config.yaml
d_mlp: 320
norm_place: "pre"
rope_base: 10000.0
bias: "all"
tie_embeddings: false
init_std_up: 0.0631
init_std_down: 0.0
Each number is 128 + 24 x the weight over the matrix's rms, rounded and kept within 0 to 255. Layers, rows and columns count from 0. Numbers have three digits each.

# layer 8 MLP down (transposed), 320x128, rms 0.191, rows 65-72, columns 0-127
111124151132108141128102119128093158122120101148129101136111123115126123103132124114127110118101123160127151144154159115150138128116096112122113103136121145108099121114175122093121096145088127122108100156137065136114136118095137135173080119125144127122136092106099106106100077085135132115066114160125119139154128127130152091127158113173109086115111138104121148098135136112148127121107
136139096124127131091104089102099166102171163125130167087149128107131160138129136138124122133142158121118071112134104157084113096131145123096171156110111138117090089118127154143147112121106126134128173147121185150124063153164140153122097112124158102140134165171128136144125115141087120107115100154126153131133133139174103140111121109144150090135103147117118132133141108102143131130126
106103112093144092117123129090148130119120115124117155129125150121106133175115131139098168101136113134117149138094165189131093130100108106129131131141151142128119120187112079110100096150150124131129103158099134147118104176145146148140125107115117161150083106145175133084147151088138120081094118082142133147115128140112125124106091121111122087143148138143123122136100097128152130094118
145111118122142122114105134145098092163115179152118131126136164187122120162132138131155133105180147101131165163133132114137152112142169203153150125158144085092074127121157141159100127132128113174140127125121169155139111131124119128115097130077137115124118107126125107113150131103116127129115137094126090140162127120122101169119137098125127164136131119151119095094121125104146154122105
155141099151144145106116141125161118113133123157100149146122115124160157135145135183115123135128094119086109122118084145110165108117148139156133098135118066173099146109131143152137112175129122188089082143136140113112125138146132102126093167124143168130134149122061118081145112165103091105088163119113138109130099175139117155138112152130127118107155137119097114144187137162088139143117
093153133073123136149132107138120138149113113131089154159107120127160098157070133130115160115160093117111181118112133099115134128128134118131136154114132100100073208135115109129123104169086138153105136163091094121161137118121116128143123126081136112125115150108133183156098143124178092122129119110112128097132131152136131149131109103130141120100118137164132091104119144156130149132082
157145125103155106083112185148104148114171082110149106115109163124159125134135141152152133149161108138140128162100102139115161138113100114163094110129141137146138133071150138170130181120104109133096141110163116104114173094103158105161098143116130096090109124145125082125139123127138185095170138149139088095106154120143155127133129102137156115164116147112117105155086092156127130159138
093100125146167125142125130113103065116118137152136102132125125098143160150204156139139104162078138129117100119155152119100126129111136131125123092092142111140140141117175100115139143092113144141137143082139106174173135170144103155134105127110185117091118073129124117120164160153130140139152146157088144113118120122166161130131140069179138160166143109142119139111162172137103146115125
# layer 8 MLP gate, 320x128, rms 0.207, rows 66-72, columns 0-127
146132156098137107110146119135166126121097101147107110118149129101158098095104125098154131099152121133137107151171124152127120140137094108121132169130120107155097131134145160136119148145146102133137131125157104095145127115135140116185118103126102125104113118098149137137158123119119116137143162106119115093107127160117159101154119197111108125131110169161145133159138130165094141142117
131165117146091114128113122118144185139150125121136129085106164121130112101104116109135092098147102147129093107117116130163084103106114076166140121146081112130115141122164092148064108105128127151133118129158118135141149153108142141132137186107095155128122111106131096096134110121142116095127110126122126172104134112132104143110097135079108083177138111108111139099144123141158169097113
122114118127170110097132102132085134143173110109115163106155144151141118146111085083117122130138135116084098145120128098156123117133093112108116134135133142106090144083163102152117098114106118122084069119127122095129136172117202121148119150104142157123149100152112108116147116103156127130133155130135117115160155055111121161143100135066155127107153126139146156098169112129103153128126
110133178173180106129126084143163135105082119126114089172139112140134138146118106098162113130143070113139098154127112134160108131126111142136125136100120134076066106183151158192112143154137129113144150122145130130122118130097110159116122149162132083098096131162143112166153153070120140120129124138106163161135086116147155197113119126156164124167126114101150141087109094123127159145089
145118106113150088148148112177115148131123114112123115086131123100144107132111127101116105120142107090078096167144166136127149117157181082164175134190160079124115134121136138148133105105143146140123063113147123145110156169136107147156163134113110137117121115140152107141098123102190145119119115117134095134125130112071110150141164155144147156130087153096152117157063168093135123087141
154077159179113095138097177117144087123134130118112119070118118145092144148134093145103123123159139094165140152138105130150162128144117088098144134122150105155124107151126089130124098107162152114130142152109111134081108080157099152111139098112109119154102151132139118135131115183116160121098145109125141090129116140109122092131087103108169156150108098116126141105155130146173125137156
115082149144156164107117150119127092140114126128136152140159126145141106122103135122112108159146137111112108134129094090125110131145131149134104114089123108120150116152112132102134120136152163172135147099157115140142153147140078140132129145137150131079127109108121111151118202162092099101150134131078130131077119106126066146130109091150151109173148119139075125134116129074112119090137
# layer 8 MLP up, 320x128, rms 0.205, rows 66-72, columns 0-127
096138109137099149144161148109129106103113109104099163120118094171131111149164143137145114183154085154095113113124113155128129115121101128112146138139171125126121147136114151122110108111124168135101161116141136123163154179117099147151132158150097132082119101106107106137142113159142113106090144123119146144141117114146115124140146125112144156121071162104108111167149133110137159145118
083143150152183140111115103136125100112121130100133118164112116127104138162176117098156133105151128161133138145125120091116163127140169140114123085123133148125117123111150120099156115143121137151098110117137137131135119069106157094116116127135118103143149131122104092132152063128118124115106146174087127173134125157150153114117126147176126134139126120124112080169141139123122106158155
112123127127110111144149118126123167161138114152114146130119141113161138101160121154139162124096129140146134113152130133116125140147095141132114134163117175155166093156088119127158122101095161121116097158201132128116066133121180124136097137108127117095088160131111105123138129131137109147135085133098117174138130125124169113095123154133138115122084137140179125145092179136127092101148
143133087101123129121115150132077117108116074132105078139090140109129128113109133122106140101119183123152144113153122100121114104105173092124133175117118132131166128168112142166099116101129084114165123095095112130156130111113175190074124150134166113130143160098174139171115127133121159121135107113173081149126130155135171126118161131131127118095099125131096130082100182141136087134144
158135145127146137177156129092141131106152149136121164161136148147129145159128137183139132136095141101140149130106087110126165141136104131176145144099153141157144121125133108104141150123143131166129142128144120133106162141164106141156132156160099119065143188130125120109151095101067183184095126110166162142104111202122128126125128117127140190116136190095131146122158152133140154160139
121116123123120094114154127135096150123117102096099124168157124159097123137106160164078121140151144091106109135128136106125105108134069131172136115092121097083119135071104157102137192107091130113184111133153118109164093107119152144126133124152156128098111091109148193137128162089094141173152133123095145179165106148103140089122179152146127119179137128145140143160135128138123174125118
092103129126116111122109135139130162158127125107115162139129104126095133106139143128120090115151164116168137068087097066123185182123164132151106135128106119123131109138154129100102134135143147114155158105111195145122115139147090136116126147107148085085100121147135066160123137146120104089154118140099150124091108155120098139197137099148111102170155135142080174130133117109134124116124